Weights of a small GPT-style language model, trained from scratch on English Wikipedia: 12.9M parameters, 765M tokens.
Each number is 128 + 32 x the weight over its row's rms, rounded and kept within 0 to 255. Layers, rows and columns count from 0. The size above them is the row's rms in percent of the matrix's.

# layer 10 attention query, 192x256, rms 0.0998, rows 21-125, columns 128-191
size [ 91 104  90  99  89  93  95  91  95  97 104  91  93  94  89  94  89  89  94  99  94  94  92  89  91  93  97  92  90  95  91  95  96  93  92  95  92  89  87  98  89  95  87  88  96  89  96  96  95  95 100  98  97  91  94  95 102 100  94  97  97  91  97  97  94  96 101  90  95  93  96  95  89  90  96  99  93  92  93  97  93  86  93  97  92  90  91  92  90  95  94  98  91  94  96  92  93  98  93  93  99  93  95  97  92]
[[118 146 128 105  88 122 139  45 101 127 115 143  79 100 119 122  94 132 145 105 193 172 105  99 151 144 121 140 175 143 149 144 126 181 179 189  61 109 166  71 154 138 147 106 134 203 173  55  90 180 107 136 151 137 109 133 111  81 153 118 150 132 125 142]
 [113 148 165 153 166  79 112  79 123 167 107  66 106 114 119 128 118 138  77 112 102 134  91  50 175 112 121 142 158 120 147  91 166 130 108 145 182 192 139 155  86 106 128 102 107 152 145 108 140 175 114 130 156 108  90 150 146 151  64 168  97  42 222 130]
 [107 132 103 151 109  94 121 141 140 102 120  64 159 136  75 151 164 141 106 112 124 145 144 134 112 146 115 150 135 138  91 107 107 161  95  89  80 100 100 128 146 123 148 147 181 106 101 154 130  85 117 151  97 121  91 159 144 159 137 151 123  98 132 132]
 [120 160 139 140 151 169  84  66 130  98 153  65  97 159 124  82 119 107  85 176 135 160 202  78 129 150 180 181 112 146 139 136 140 205 112 201  90 105 132 153 133 133 120  85  89  99 160  74 151 111 115 140  87 155 129 156 105 159 141 160 187 131 143  58]
 [162 137 191 136 103 146 113 115 146 127  96 140 119 107 182 120  93 102 125 185 134 183 144 158 164 110 147 130  78 144 137 147 147 122  97 158 155 135 143 180 136 135 138 171 194 120  83  65 135 119 120 150 124 187 133  86 123 126 113 125 110 111 119 176]
 [138 155 177 112 173 132 170 149  86 140 127 101  96 110 184 122 127 132 158 158 101 193 112 166 182 140 140 120 115 153 153 110 133 200  45 116 118 173 152 179 105 147 125 144 101 169 148 111 157 155 116 150 156 162 141 182 129  76 166 101  47 103 137  88]
 [130 119 105 123 121 168 146 131 113  93  93 102 101 134 160 145 117 161 168 120 178 213 118 118 140 185 170 125  89  91  90 130 126 150 100 129 183  80 147 128 151  99 125 151  49 144 108 173 126  66  94 160 101 134 116 143  89 227 102 199 120 141 145 196]
 [150 112 141  96 133 130 128 110 106 145 117  65  69 156  68  97 130 134 172 173 179 117 160 137 142 150 167  95  79 157 151 159 104 138 143  69 116 142 130 139 126 151 226 181 136 123 152 139  62 115 140 130  73 114 156  90 109  90 120 103  69 116 180  50]
 [135 178 107 125 182  68 133 136 199 162 135  63  99 140 118 136  92 136  69 165 115  99 158  86 103 134 123 136 122 100 131 135 162 186 101 153  68 118 138 152 108 144 127  76 106 167  54 163  97 159  75 138  95 123 112 185 133  85 187 188 113  93 122 126]
 [175  72 189 169 145 140 175  97 160 142 125 152 143 135 138 124 186 186 172 151 130 171 169 130 139 102 185 125  84  82 132 106 152 118 114 152 170 130 117  69 135 106 119 147  95 166 140 145  95 128 166 152 121 115 166  65 171 190 111 177 163 115  87 158]
 [149 148 144 112 168 125 142  84 127 151 106 184 130 200  99 150 171 158 120 137 140 150  83 173 103 153  84 110 162 127 110  63 109  93 144 145 208 173 142 135 125 138 116 107  83 126  97 144  94 140 165 138 167 115 128 102 140 180  91  93 103 150 127 105]
 [103  88 120  49 167 120  99 175 118 117 138 127 161 133  78 143 116 111  72 130 154 133 150  93 176 118 144 152 177 155 164 129 128 159 123 114 115 153 132 159 119 142 106 109 161 170 122 114  73 157 104 114  79 114  85 160  87 122 116 135 175 116 133 116]
 [137 152  99 102 138 196 112 143 108 106 212 118 132 155 139 110  98  83 116  91  88 165  65 117 167 131 122 106  82 152 142  92 163 151 167 149 125 155 139  96 115  41  46  78 205 121 121 188  58 141 117 161 102 107 116  97  95 136  97 147 113  88  93 102]
 [198 138 135  77 165 113 139 125 167 107 107 165 103 142 140 159 124  67 153 125 134 137 103 109 121 101 124  85 115 152 161 102 132  99 147 108 133 113 138 122 126 119 130 206  91 122 113  69 126  45 140 100 138  92 114 165 100 139  68 124  98 152 137 139]
 [112 197 161 141  93 141  93 118 111 187 101 146 168  92 133 156 119 125 120 145 179 158 101 115  74 106 110 130 115 130  91 106 106 114 119 106  96 161 144 128 109 121 137 139 149 114  84 154 180  67 176 142 138 119  55 122 133 120 179 111  83 139 168  98]
 [128 107 117 112 222 126  74 142 128 112 145 142 128 166 139 149 122 147 138 105 167 162 124  80  82 154  99 111 153 156 159 104 148 126  93 128 105 152 118 109 127  86 134  81  90 124 130  89 159 136 171  67 156 166 123  93  57 118 164 187 120 105 124 167]
 [114  85 133 113 133  86 135 142 136 123 194 128 165 138 118 123 118 150 150 165 105 164 124 101 104  64 119 156 151 181  94 115 128 118 113 127 146 150 107 149  83  99 125 129 113 162 156 127 154  84 111 176  58 116 106 166  83 116 165 144 159 141  76 187]
 [103 140 146 133 150 142  83 125 220 120 113 170  70 193  71  89 109  63 165  96 142 140 109 155  82 167 150 127 182 143 182 162 131 123 115 149 191 135 124  85 143  73 139 106 112 125 148  91  80 102 157 106  95 191  80 127 161 132 120 125 112 100  99 121]
 [169 132 180 180 191 107 119 135 122 147 159 146  56 143 130 197 178 108 158 110  91 144 133 151 103 144 151 141  99 119 141  91  83 141  81 165  79  94 173 134 128  70 202 131 154 145  66 159 125 166 117 188 155 126 167 103 112 150 151  75 118 159 153 108]
 [112 115 146 146 172 130 157  94 148 133 182 165 161 140 151 138  82 116 121 109 235 192 111 141 131 129 111  69 146 104 153 140 157 140 117 146  86 195 188 145 114 142 141  97 140 106  51 110 107 176 108 168 143 110  70 120 135 155 181 122 179 130  88  99]
 [114 124 114 142 184 120 104 103  85 182 106 142 149 134 155 177 171 135 180 148 144 159 127 111 143 116 134 110  90 116 111 169 167 112 143 125 135 162 112 117  69 108  94 113 134 110 112 138  83 162 133 140 127 111 155  95 124  96 184 133 178 161  97  94]
 [142 149 141  97 137 155 157 150 110 158 162  53 102 116 115 141  80 178  94 105 118 144 129 155 115 113  78 135 151 157 146 184 163 179 111 142  77 144  35 139  95 146 120 127 151  76  98 153 128 114  89 163  83  91 177 157 138 167 167 125 200  89 162 141]
 [118 140 176 116 174 121 104 126 158 102 145 105 134 109 174  96 182  92 143 175 183 170  77 135 144  84 116 115 132 143 145 149 150 163 136 237 145 172 156 127 145 148 140 186 145  50 128 119 108 168 123  92 120 139 115 157 139 105 174 151 142 163  85  99]
 [129 162 171 137 179 166 154 139 173 168  76 144  67  81 105 177 134 152  93 183 122 174 136  92 114  75 115  85  98 188  78 115 108 108 138 143 127 122 146 175 139 180  79 134  96 189 173 137 125 121 149 155  94  81 187 144 108 101 139  66  90  93 129 129]
 [129 229  86 109 108 125  87 129 112 134 147 152 129 158 128 137 137  83 106 195 164 128  90 120 135  88 171 129 141 184 147 162 182 111  92 205 118  96 104 112 160 151  93 145 115 137  80 153 147 102 154 109  27 107 127 112 152 204 109  88 126 105 103 181]
 [177 118 107 135  97  86 156 100 129 109 176 189  99  77 177 139 137 158  99 185 159 133 105 152  90  75  83 124 152 157 138 132 151  62 125  72  99 178 104 167  88 138  96  92 170 140 107 109 202 108 145 125 167  96 177 120 105  98 122 141 126 190 164 122]
 [ 66 142 102 116 116 142  83 139 118  78 148  87 109 140 118 161  56 118 142 177 153 158 140 137 157  96 130  98 126 178 126 123 137 148  98 129 108 171  40 116  67 162 129 121  75 178  99 134  96 141 128 156 112  91 126 135 105 121 130  64 156  93 113  68]
 [105 123 100 147  92 170  89 173 113 105  93 141 109 195  85 122 130  82 149 152  76  64 129 170 132 173 140 122 172 125 144 109 125 139  68 189 108 156 142 190 214 128  95  57 104 101 142 166  83 166  81 213 117 127 141 158 123 108 118 182 131 102 140 166]
 [165  68  80 150 133 155 142  78  99 209 113 152  80 159 112 129 181 158  93 155 154 130 118  72 113 158 132  99 164  64  85 113  72 131  31 125 145 153 127 109 164 152 135 103 164 135 139 138 133  61 129 151  98  95 111  89 106  77 184 149 161  91  77 161]
 [103 155  76 134 158  69 155 104 148 127 136 115 112 174  75 153 169  81 149 142 173  86 100 150 113 126 111  88 159  97 107 110 121 126 113 150 121 107 120 122 147 123 111 111 137 123 131 130 146  95  93 115  83 120 102 106 159  81 129 170 162 192 143 152]
 [ 89 113 165 127 144  52  49 113 154 115 121 118 162 166 162 141 155 145 135 108 174 164  94 143 212 157 102 104 133 188 148 160 187 108 106 154 144 115 106  92 136 124 123 146 122 142 110 136  73 142 148 156 147 158 148 127 122 121 152  95 141 153  88 130]
 [126  60 116 102 113 106  77 184 192 101 136 166 129 155  75 164 146 149 143 166 184 150 133 138 126  36 145 115 111 167 132 131 129 120 121 122 136 179 160 165 130  87 117 153 116 147  83 104  98 111 103 105  70 119 132 109 117 128 141 114 122 154 159 133]
 [126  99 173 173 122 142 160 121 192 143 165 177 182  82 181 159  93  76  97 164 157 105 137 150  88 158 121  97 134  88  78 165 167  85 139  99 130 147 127 122 125 111 120 118 116 138 150  87 115 159 146 108 174  90 123 122  99 126  57 108 134 116 169 145]
 [100 120 147 146 148 119 159 162 129 122 116  95  89 110 138 109 143 127 120  99 100 133 164 123  51 101  90 161 117 129  82 149 124  74 137  76 184 150  82 156 168 116 205 111 144 122 107 120  89 152 176  74 142 124 155 140  81 194 185 148  55 120  84 128]
 [103 153  77 119 138 144 100 173 144 132 106 158 143  70 113 153  94 115  66 144 173 130 146  82 101 186 169  47 114 115 139 122 116 131  64 115 137 167 166 138 154 153 107 144 142  90  82 150  67 102  99 126 114 169 150 171 137 143  74 126 165 174 124 101]
 [158 132 204 152 147 172 137 126 154  60 166 155 110  90 117 143  97 164 135 153 119 138 103  49 107 125 175  97 165 103 189  62 115  99 106 112 148  93 117 117 150 102 127 190 127 151 107 145  75 141 155  92 142 117 102  81 129 148 152 128  93 164 105  92]
 [132 129 116 130 139 142 171 125  80 169 219 146 137 131 107 167 161 204  78 173 120 137 110 120 143  82 200 151 151  95 148 113 119 139 128 149 123 147 185 131 126  81 141  96 127 168 111 142  99 133 195  85 163 206 131 104 122 151 144 110 125 109 136 181]
 [114 102 151 133 112 134  93 154  76 109 165 169 109 102 145 139 155 106 179 145 130 113 126 170 167 184 130 161 163 141 125  90 114  55  73 140 140 106 130 149 124 121 164  87 157 136 205  70 124 103 131  88 117 171 118  84 149 108 105 150 163  99 141 171]
 [172 155 189 132 120 173 161 185 114 120  61 102 104  80 133 107 135 113 152 122 144 123 132  62 170 148 133 170 135 151  81  47 168  75 129 118 149 149 109 176 136 200 158 128 127 115 175 109 135 131 116 123 204 119  56 200 133 134 167 129 104 198 121 165]
 [101 130 171 154 148 138 101  61 137 123 126 102 121 206 156 135  78 113 140 184 105 123  92  77 156 114  79 139  94 107 150 121 145 121 151 130 112 106 142 134 114  98 123 122 141 150  92 147  82 124 118 165 128 103 207 133 110 128 145  96 157 122 140  71]
 [172 142 125  98 142 159  76 159 115 165 124 118  93 146 121 165 202 180 119 113 106 126  39 152  94 134 139 128 103 111 104 127  92 122  99 154 127 118 161 117 116 146 118 121 143 144 136  57  83 150 137 127 122 132 125 144 162 167 189 148 150 145 149 160]
 [ 94 144 191 111 146 172 161 145  93 114 107 110 147  86 100 120 117 102  96 138 138 107 182 190 156 125 128 186 182 156 127 109 135 135 162 103 201  77 115  82 132  71 132  61  87  86  69 147 102  71 165 149 173 118 120 128 150 151 124 133 124 162 173 161]
 [ 71 122 162  96 181 156 145 155 149 199 139 113 119 150 157 111 121 107 150  62 137 150  84 135  80 145 112 159  74 109 147 144 114 139 171 158 123 129  99 158  68 113  91  95 151 137 119 155 180 155 103 154 104 164 109 143 133 176 132 110 157 120 140 118]
 [116 185 135  60 133  72 161 205  99 187 153 159 175  94  91 119 146 119 109 107 156 139 144  41 100  88 160 163 156 123  72 121 137 134 117 193 189 227 110 143 150 122 193 110 163 120 122 112 126 129 155  91  94 152 159 140  96  87 131 107 105 169  77 102]
 [119 105 109 164 187 125 101  76 138  89 114 141 153 148 113 125 113 110 141 151 166 137 121 109 184  97 104 180 140 110  69 132 135 102 153 148 109 119 106 128  63  96 136  55 138 123 204 144 152 191 111  93 150 105 154  81 169 147 115 116  81 132 147 186]
 [161 121 100 149  96 114 138 165 137 177 122 169 177 146 126  86 147 163 102 143 160 132 175 151  85 162 124 158 129 127  49 123 102 158 174  82  98  94  76  94  87 143 161 153 136 144 131 110 126 151  64  78 179  92 127 205 163 182 139 131 158 130 179 181]
 [167 169  56 128  94  84 112 117  98 122 146 171 132 128 153 187 160  89 125  69 123 114 128 108 147 142 170 186 160 177 143 115  99 143 112 168 108  64 110  82 125 111 127 136 168 184 152  56 159 161 113 131 186 120 126 142 165 159 152 117 152 137 134 140]
 [100  98 130 178 127 154  90  92 125 116  66 107 122 142 139 130 115 130  78 224 164 108 147 160 115 130 149 102 119 129 156 100 148 173 107 114 111 190 188 187 134  58  72 183 116 135 102 157 148 101 122 106  93 140 144 100 131 178  65  69  82  87 148 104]
 [121 102 125 102 177 171 139 160 155 136 130 112 171 133  81  61 114 130 132 139 101 141 123 156 123 176 102  97 151  84 171 133 143  37  98 115 111 163 125  91  79 119 112 173 163 169  72 159 126  99 119 142 121 175 121 119 143  99  72 102 107  89  97 174]
 [161 123  89 156  93  90  82 145 116 114 131  87  58  94 124 141  81 167 107 130  92 127 118 101  76 147 148 120 116 128 167 114 143 131 176 103  99  48  92 106  77 104 120 123 135 101 133 123  81 141  81  92 115 102 132 171 135 120 144 181 131 114 148 159]
 [215 119  88 111 122 161 123 112 116 110  96 141 115 147 172 174 135 189 150 131 188 103 133 104 110  65 181  97 141 132 190 152 173 142 129  95 155 174 122 113  82  78 107 151 103  97  91 106 112 163 107 159 109 141 116 111 132 129 171 174  95 208  85 101]
 [144  98 132 126 130  65 132 154 143 106 125 146  79 106  64 125 158  91 102 149 123  94 129 129  59 156  94  90 109 104 141 240 118 115 124 127  99 143 120 153  89 128 149 110 148 161 123  92 196  67 157  68 107 128 125 151 121  56 104 138 103 140 159 120]
 [104 111 176 189 123 103 109 149 127 169 117 147 109 149 116 170 145 138 172  92 176 152 110 155 134 124  80 145 128 110 149 143  48  69 117 133 149 102 145 142 130 111 167 139  87  74 135 103 132 127 123 120 163 122 149  66 133 162 124 120 160 144 106 180]
 [213  86 109  87 159 119 128 121 154 142 143 108 175 134 117 124 169 108 154 120  96  97 118 110 164 104 164 111 154 131 125 135 151 154 181 152 108 149 131 161  91 117 164 159 141  59 133 133 100 144  65 134 141 209 142 144  54 110 164 145 166 147 112 103]
 [ 97  62 150 122 163 147 114  82 109  95 115 185  98 144 118  84  97 173  99  72 164 119 152  94 134 129  89 173 163 199  85 104 112 162 113 143 165 180 131  59 149 143 127 124  88 105 167 154 102 102  89 200  71 137 131 118 157  94 144 149 149 107 130  97]
 [146 111 131 148 144  78 197 134 122 190 100 121 102 115 162 107  67 118 122  85  87 125 114 112 122  80 144 125  93  71 157 121 106 135 165 137 120 101 114  78 105 134 130  99 184 122 114 117 105 135 149  98 129 105 141 136 141  97 131  91 126 166 166 144]
 [ 97 164 118 152 142  54  77 128 175  86  63  84  91 126  95 126  73 130 134 188 141 140 147 135 153  91 152 117 113 170 147 144  88 125 123  94 160 146  80 150 126 162 130 142  42 158 152 119 149  91 143 136 149  98 145 158 131 112 103 117 186  98 117 133]
 [153 144  95 124 148 138 162  91 109 109 113 152 152  36 138 130 154 136 158 113  97 150 105 204 138 139 102 167 131  58 134  82 120 101 126 114 167 119  85  97 159 139 167 117  75 130  69 140 160  95 172 166 117  98 167 106 181 121  88 160  87 132 134 103]
 [ 91  72 165 159 150 160 135 146 144 128 132 156 149 122 153 102 119  98 166  87 133 140  92 166 116 139 125 109 200  83 201  51  62 124  93 156 136 131 109 125 148 107 146  65  82 127 129 101 174 141 140 127 130 118 131 143 160 126 110 149 174 147 155  84]
 [123 136 144 220 120 112  92  94 107 125 171  66 163 177 158 141 122 114 110 147 153 162 122 111 142 153 157 156 104  40 105 117 118 136  96 129 114 189  87 116 144  97  63 148  98 162 101  89 196 185 163 177 149 101  95 131 182 141 101  92 126 142  88 110]
 [105 140 151 110 129  75 102 184 181  97 130 154 174 166 156 104 193 147 111 182 138 102 176 129  87  97  98 152  82 131 155  97 127 120 190  46 146  82 129 117 131 153 125 124 134 117 163 129 184 115 115 147 120 131 143  98 155 141  60 186 167 144 121  99]
 [ 86  85  91 156 194 107 170 103 135 116 211 147 124 212 196 155 109 156 155 135 174 107 101  74  77 119 130 135 107 123 137 161 148 168 128  53 129 116 135  89 115  82 133 190 152 175  96 152 170 132 153 159  74 115 128 127 142 113 142 181 116 133 110 125]
 [136 182  81  86 122 128 161 137 160 154 110 144 130 131  86 139 166 147 152 122 146 135 153 148 145 118 117 115 115 136 146 150 166  56 149 169 112 116 136  92 175 148  93 160 183 112 110  97 162 141 156 148 128 162 143 104 152 125  91 131 239 201 188 142]
 [152 154  95 135 111 104 100 131 125 146 135 145  87 141 162 138  86 161 107 191 116 141 140 216 182 109 108 152 159 102 168 122 130 135 100 169 164 108 215 147 129 105 158 151 135 120 119 194 164 130 119 213 155 138  64 122 117  74  93 162  78 107 126 112]
 [111 126 108 140 161 146 145 115 195  88  98 171 120 118 118 163 164 175 131 176  84 149 159 100 158  95 110 148  99 127 135 122  97 122 140 127  79 162 132 126 102  68 156 130 117 139 130 131 121 110 142 157 137 116 114 154 220 144 143  98 127 176  79  73]
 [157 118 119 134 150 118 107 153 131 174 164 146  78 195 172 117 184 147 166 121  85 145 127 179 105 139 119 174  88 151 104  73  91 135 169  79 148  70 105 122 135  68 117 125 141  76  69 102 102 147  88 136 104 141 117 121 176 163 146 157 124 183  95 130]
 [159  80 165 164 163 130 168 103 153  99 134 150  98 111 196 148 163 167 134 100  97 123 139 132  94 149 170 180  78 175 120 126 107 102 107 112 152 156  92 120 150 146  89 153  77 100  97 121 122  42  85 124 116 145 122  83 138  81  96 115 181 124 199 147]
 [149 116  96 146  75 113 182 140 161 136 183  88 130 107  88 138  86 132 103 147 122 171 106 187 138  86 163 115 105  58 159 159 198 106 132 147 141 139 158 174 116 114 161 127  81 157 136 176 109 156 159 119 130 154 163 131 158 135 172  91 155 130 152 197]
 [127 113 121 127  73 113 128 101 112  94 104  96  85 107 155  95 140 150 174 141  53 151 138 142 181 126 134 127  99 120 119 110 144 125 187 130  93 146  57 111 129 188 154 167 185 205 134 165 124 117  85  58 148 140 182  76 133  89 101 120 141 182  67  66]
 [120 154 165 128 123 153 120 124  94 203 124 166 109 127 110 124 120 111 169 107 150  94 146 111 188 107 103 126 177 141 126  87  77 161 159  57 151 112 145 126  97  98 146 146  86 117 150 107 144  94  85  72 100 179 125 101  82 152 126 159 157 156 128 151]
 [158 171 166 147 104 160 179 115  78 161 107 127 167 174  86 109 167  90 120 136 201 126 122 128 126 180 168 122 140 169 160 144 144 107 136 153 187 177 121 107 187 105  90  83 137 127 143 118 108 177 113 179 121 154 103 136 168 123 116 115 118  78 146 105]
 [149 100 132 168 128 125 155 128  98 164 129 177 129 146 152  96  97 124  95 125 122 142 159 180 107 143 129 108  76 151 164 166 186 109  70 112 101 133 164 135  86 155  44  96 143 126 103 154  94 155 148  90  89 113  50 156  83  90 146 117 119 166 109 159]
 [121  50 141  95 133 160 107 128 139  99 203 159 106 152 126 186 192 138 184 140 120 124  98 193 130 122 138  94  93 161 147  88 159 119 134 102 162 132 108 122 119 129 132 183 101 138 152 111 109 129 129 158 111 111 105 136  56 147 141 104  88 148 109 143]
 [102  95 142 105 141  88 121 158 184 186 147 120  58 108 117 135 171 102 163 179 139 146 148 115  69 104 136 109 142  81  73 106 134 108 116 175  80 166  84 134 109 175 138  77 136 173 162 124  94 151 116 175 139  73 142 138 147 186  95 128  73  87 207 126]
 [ 98 115  68 130 181 117 145 133 132 163  77  61 128 207 133  92 146 159 121  63 149 112 162 142 114 101 112 128 117 107 103 139 117 110 130  91  90 143  64 155 146 144 157 152 163 114 192  82 135 152 113 144 152 223 136 142 158 171 183 164  78 110  76 118]
 [ 81 150 183 118 112 158 165  84 148  77 138 131 123 154 148 136 178  66  90 133 153 108  93 133  61 151  85 132 112 148  95  88 203 108  51 117 117  89  19 139 154  44  33 133 123 124 135 128 118  82 132  98 143  61 130  98 107 201  61 154 157 151 100  57]
 [100 134 155 103 116 116 160 133 160 128  98 129 107 157 124 143 137 115 148 123  97  77 144 105 101 140 180 137 163  95 157 152 132 137  93  80 140 100 110 125 163 105 128 159 158 193  92 152 104 150 137  98 207 160 105 154 124 131  65 130  41 104 149 116]
 [141  68 175  78 116 143 168  96  93 154 141  56 112  88 197 125 108 191 141 196  70  86 140 128 114 136 152 178 141 138 113 162 145 149 123 150 114 130 127 111 154 115 127 100 133  82 119 156 160 133 158 171 118 113 180 120  73 177  98 116 150 161 119 109]
 [147 130 159 112 175  78 103 159 124 189 105 170 124 138 138  95 122 150  97  77 124  71 126 120 173 127 163  78 143 139 166 201 178  50 113  50  86 110 178 144 113 124 103 191  92 139 105 118 137 139 136 140  78 125 126  93 149  97 157 169 145 116 101 184]
 [148  88 117 107 110 113  67 139 139 145 152 172 157 113 142 153  99 133  95 139 101 136 147 116 152 144 100 154 151 136 114 104 146 142 177 133 161 132 124 138 133 131 159 146 135 134  95 130 145 113 157 104 167 107 180 167 121 112  86 102 177  83  97  96]
 [103  73  65 113 116 108  88 169 120 107  87 143 147 143 166 171 162 173 110 160  97 105 172 161 134 133 116 124 152  99  83 151  93 154 120 165  89 136  98  67 158 149 164 112  98 150 147 131 110 150 163 125 180 143 128 167 125 109  66 150  90 143 156 114]
 [123 156 101 114 204 135  75  94 204 114  89 122 153 157  70  99 127 105  89  39 118 109 136 111  95 130 113 158 109 168 187 102  98 107 142 114 127 131  84  97 121 162  60 116 131 113 127 150 192  93  89 134 147 184 138 145 110 151 128 146 150 140 181 114]
 [158  88 131 162 101 164 115  54 144  98 119 107 120 146  52 107 139 127 116  82 126 146 130  93 106  76 101 153 143 166  99  95 153 118  75 120 154 138 121 112 226  46 104 184 129 101 115 128  97 157 157 116 132 128 110 110  85 177 157 158 107  89 111  83]
 [101 150 127 108 115 133 133  92  58 140 105 134 119  91 149 100  92 190 140 129  90 168 151 123 175 111 178 118 107 146 128 133 103 145  89 152 118 117 122 117 114 123 136 157 116 134 129 155 185 104 108 179 154  76 134 170 132 149 110  91 160 141  79 111]
 [142 169  80 150 138 119 111 106 120 155 150 131 124  95 113 156  65  77 111 160 161 116 142 107 162 103 138 152 188 143 139 114 108 117 100 134  69 116 152 196 157 140 145 120 140 108 149  99 112  76 154 140 149 146 108  71 103 165  99  86 170 138 124 165]
 [166 190 191  92 140  87  62 104 107 150 125 143  80  95 134 178  91 153 113 142 100 119 208 194 153  97 115 124 157 127 120  95 207 113 126 196  83 113 141 134 136 122 147 129 107 136 139 120 124 105 200  98 145  78  96 113 167 114 141 112 166  66 131 155]
 [ 97 104 146 102 119  71 147  64 130 129  96  85 137 192 180 129 112  92 139 136 153 110 101 143 144 144 143 107 166 200 117 147 122 126 154 124 181 157 115 152 148 111 167 165 150 114 170 118 115  97  86 159 132  96 215 158 123 104 120 192 183 106 157 139]
 [ 59 132 119 133 144 101 173 158 128 109 122  84 160 152 107 133  73  71  96 107 140 132 133 141  82 151 130 165 138 150 231 122 172 116 120 116 146 152  94 126 143  54 152 145  89 114 134 200 154 166 152  68 122 149 121 137  90  77  79 113 150 115 110 108]
 [108 145 149 143 146 140 160 117 104 108 109 155 154 147 153 116 176 123 169 119 109  76  82 170 114 167 200  88 192 121 131 119 141 115 132 138 181 149 134 117 183  70 120 107  58 150 115 126 162 154 212 129 153 200 168 151 114 155 107  94 111 130 115 100]
 [119 173 188  90 162  58 158  93 132 155 155 152  81  95 141 209 167 117  98  91 104 107 157 105  93 101 160 142 108  91 128 130 161 124 150  60  92 135 165 111  77  99  65  94 193 150 167  89 105 190 137 138 100  54 145  53 167  96 155 119  80 113 164 125]
 [175 134  87 124 130 137 150 167 107 155 148 119 122 179 162 119 111  85  98  97  63 126 148  91  99 149  65 153 154 149  97 149  85 128 131 146 105 146 118 115 137 124 133  98 121 121 147 106 138  76 173  86 181 201 174 117  47 107 119 128 131 103 188 142]
 [ 80 155  60 196  85 198 132 167 143 132 147 132 108  99 143 123  88 119 120 159  72 172 145 142 147  68  79 121 143 120  79 161 139 135 124 154 105 108 179 110 125 160  82 127 136 153 134  83  63 151 104 121 132  88 202 143 143 165 126 163 133 137 166 107]
 [164 113 140  76  95 131 156 131 136 123 124 118 152 135 122 147 118  80 124 104 137 125 130 123 114 110 126 144 125 108 112 173 136 166 154  83 111 119 114 131 168 131 156 111 135 141 116 158  97  90 128 181 109 114 128  95 151 172  69 146 159 120 130 136]
 [113 107 146 169 129 124 124 144 142 153  88  99  89 108 144 168 120 150 126 122 171 104 176 123  93 126 149  88  88  78 134 122 124  98 100 163 147  82 149 102 134  62  81 143 102 145 126  79  97 133 138  77 144 144 145  82 101 150  98  91 140 154 133 171]
 [134  75 104 165 135 132 160  81 126 139  87 119 129 112 100 109 167 150 117 177  99 133 114  78 113  56 106  91 186 125 111 150 109  92 121 186 176 108 128 155 134 176 171 103 124 146 159  92 196 155  74 115 127  91 138  84 150 137 165 101 127 139 148 116]
 [ 84 170 133 112 183 185 138 120 178 185  96 166 106  85 118 134 206  86 107 111 115 125 130  93  71 179 155 109  80 130 152 140 147 133 133 163 168 117  84 140 104 118 100 135 176 108 153 140 172  66 127 212 125 117 169 124  78 123 142  89 110 124 167  49]
 [116 110 139 154 128 101 136 135 125 153 106 110 153 124  87 109 129 131 132 119 108  54  96 127 133 111 140 152  65 155  94  74 140 106 110 164  87 101 105 169 216 128  91 102 174 148 110 145 113 132 142 107  86 109 164 105 147 111 135 126 128 137 105 165]
 [113 124 155  99 131 103 144 115 131 108  86 153 140 148 167 138 129 112 168 165 156 122 109 114 125 146 125  97 129 112 103 151 172  91 155 135 107  97 120 143 108 156 134 163 149 124 189 208 128 136 150 100  92 103  67 100 114 140 105  90 157  86  81 120]
 [157 144 145  86  47 109 115 163 120 171  63 133 113 164 153 108  93 125  94 117 103 141 103  94 132 121 102 155 150 129 153 174 131  84 162  35 140 164  84 142 117 201 102 107 157 137 197  73  99 138 120 106 111 175 147 155 113 180 141 118 105 159 124 102]
 [194 132 158 189 150 103 156 140  98  87 147 154  95 163 132 148 139  81 154 141 156 117  88 153 147 128 146 122 106 103 149 120  85  52 154  89 161 134 158 105 101 170  75 125 157 198 137 111  81 112 104 141 140 111  54 159  50 114  83 152 105 224 131 134]
 [175 165 128  95 168 197 182  95 131 125 125  98 139 113 167 127 142 124 117 167 144 150  99  90 132 151 108  75 127 129 188 144  87 142 131 151 188 112 136 143 145  95 119 142 163 119  77  69 148  98 124 133 162 196  89 173 130 203 113 168 155 165 139 164]
 [116 153 137 184 131 100 125 193 117 113 113 139 114 110 155 122 120 127 125  74 132 135 105  87 129  92 126 154 176 141 116 179  61 129 199 148 100 145  84 106 164  52 111 118 122  99 170 140 126 171  95 155 140 166 145 109 109 103 114   8 123  98  86 113]
 [104 180  94  82 141 122 111 116 105  86  53 147 129 218 149 131 108 158 108 100 131  76  95 182 143 126 125 156 158 121 115 150 108 125  71 158  86 150  90 159 123 118 158 133 176 151 146 108 145  62 115 112  57 122 100 105 150  89 116 174 102 109  63 153]
 [137 156 127 141 142 142 152 147 114 127  88 115  77 161 118 159 110 160 124 144 176  68 148 192  60 119 179 155  68 125 143 176 140 193 125 144 109  86  82 132 137 181 127  99  79 141  99 100 136 134  77  85 167 106 154 162 142  88 115 119  96 105 105 104]
 [120 137 110 135  81 131 136 173  99 139  84 173  91  92  94 158 119 164 184 135 121  83 103 133 184 125 207 148 128  89  87  93 181 138 135  94 115 100 112 212 168 125 206 177 133 109 189 136 149 106 124 106 114 139  83  82 200 137 139 136  79 151 146 111]]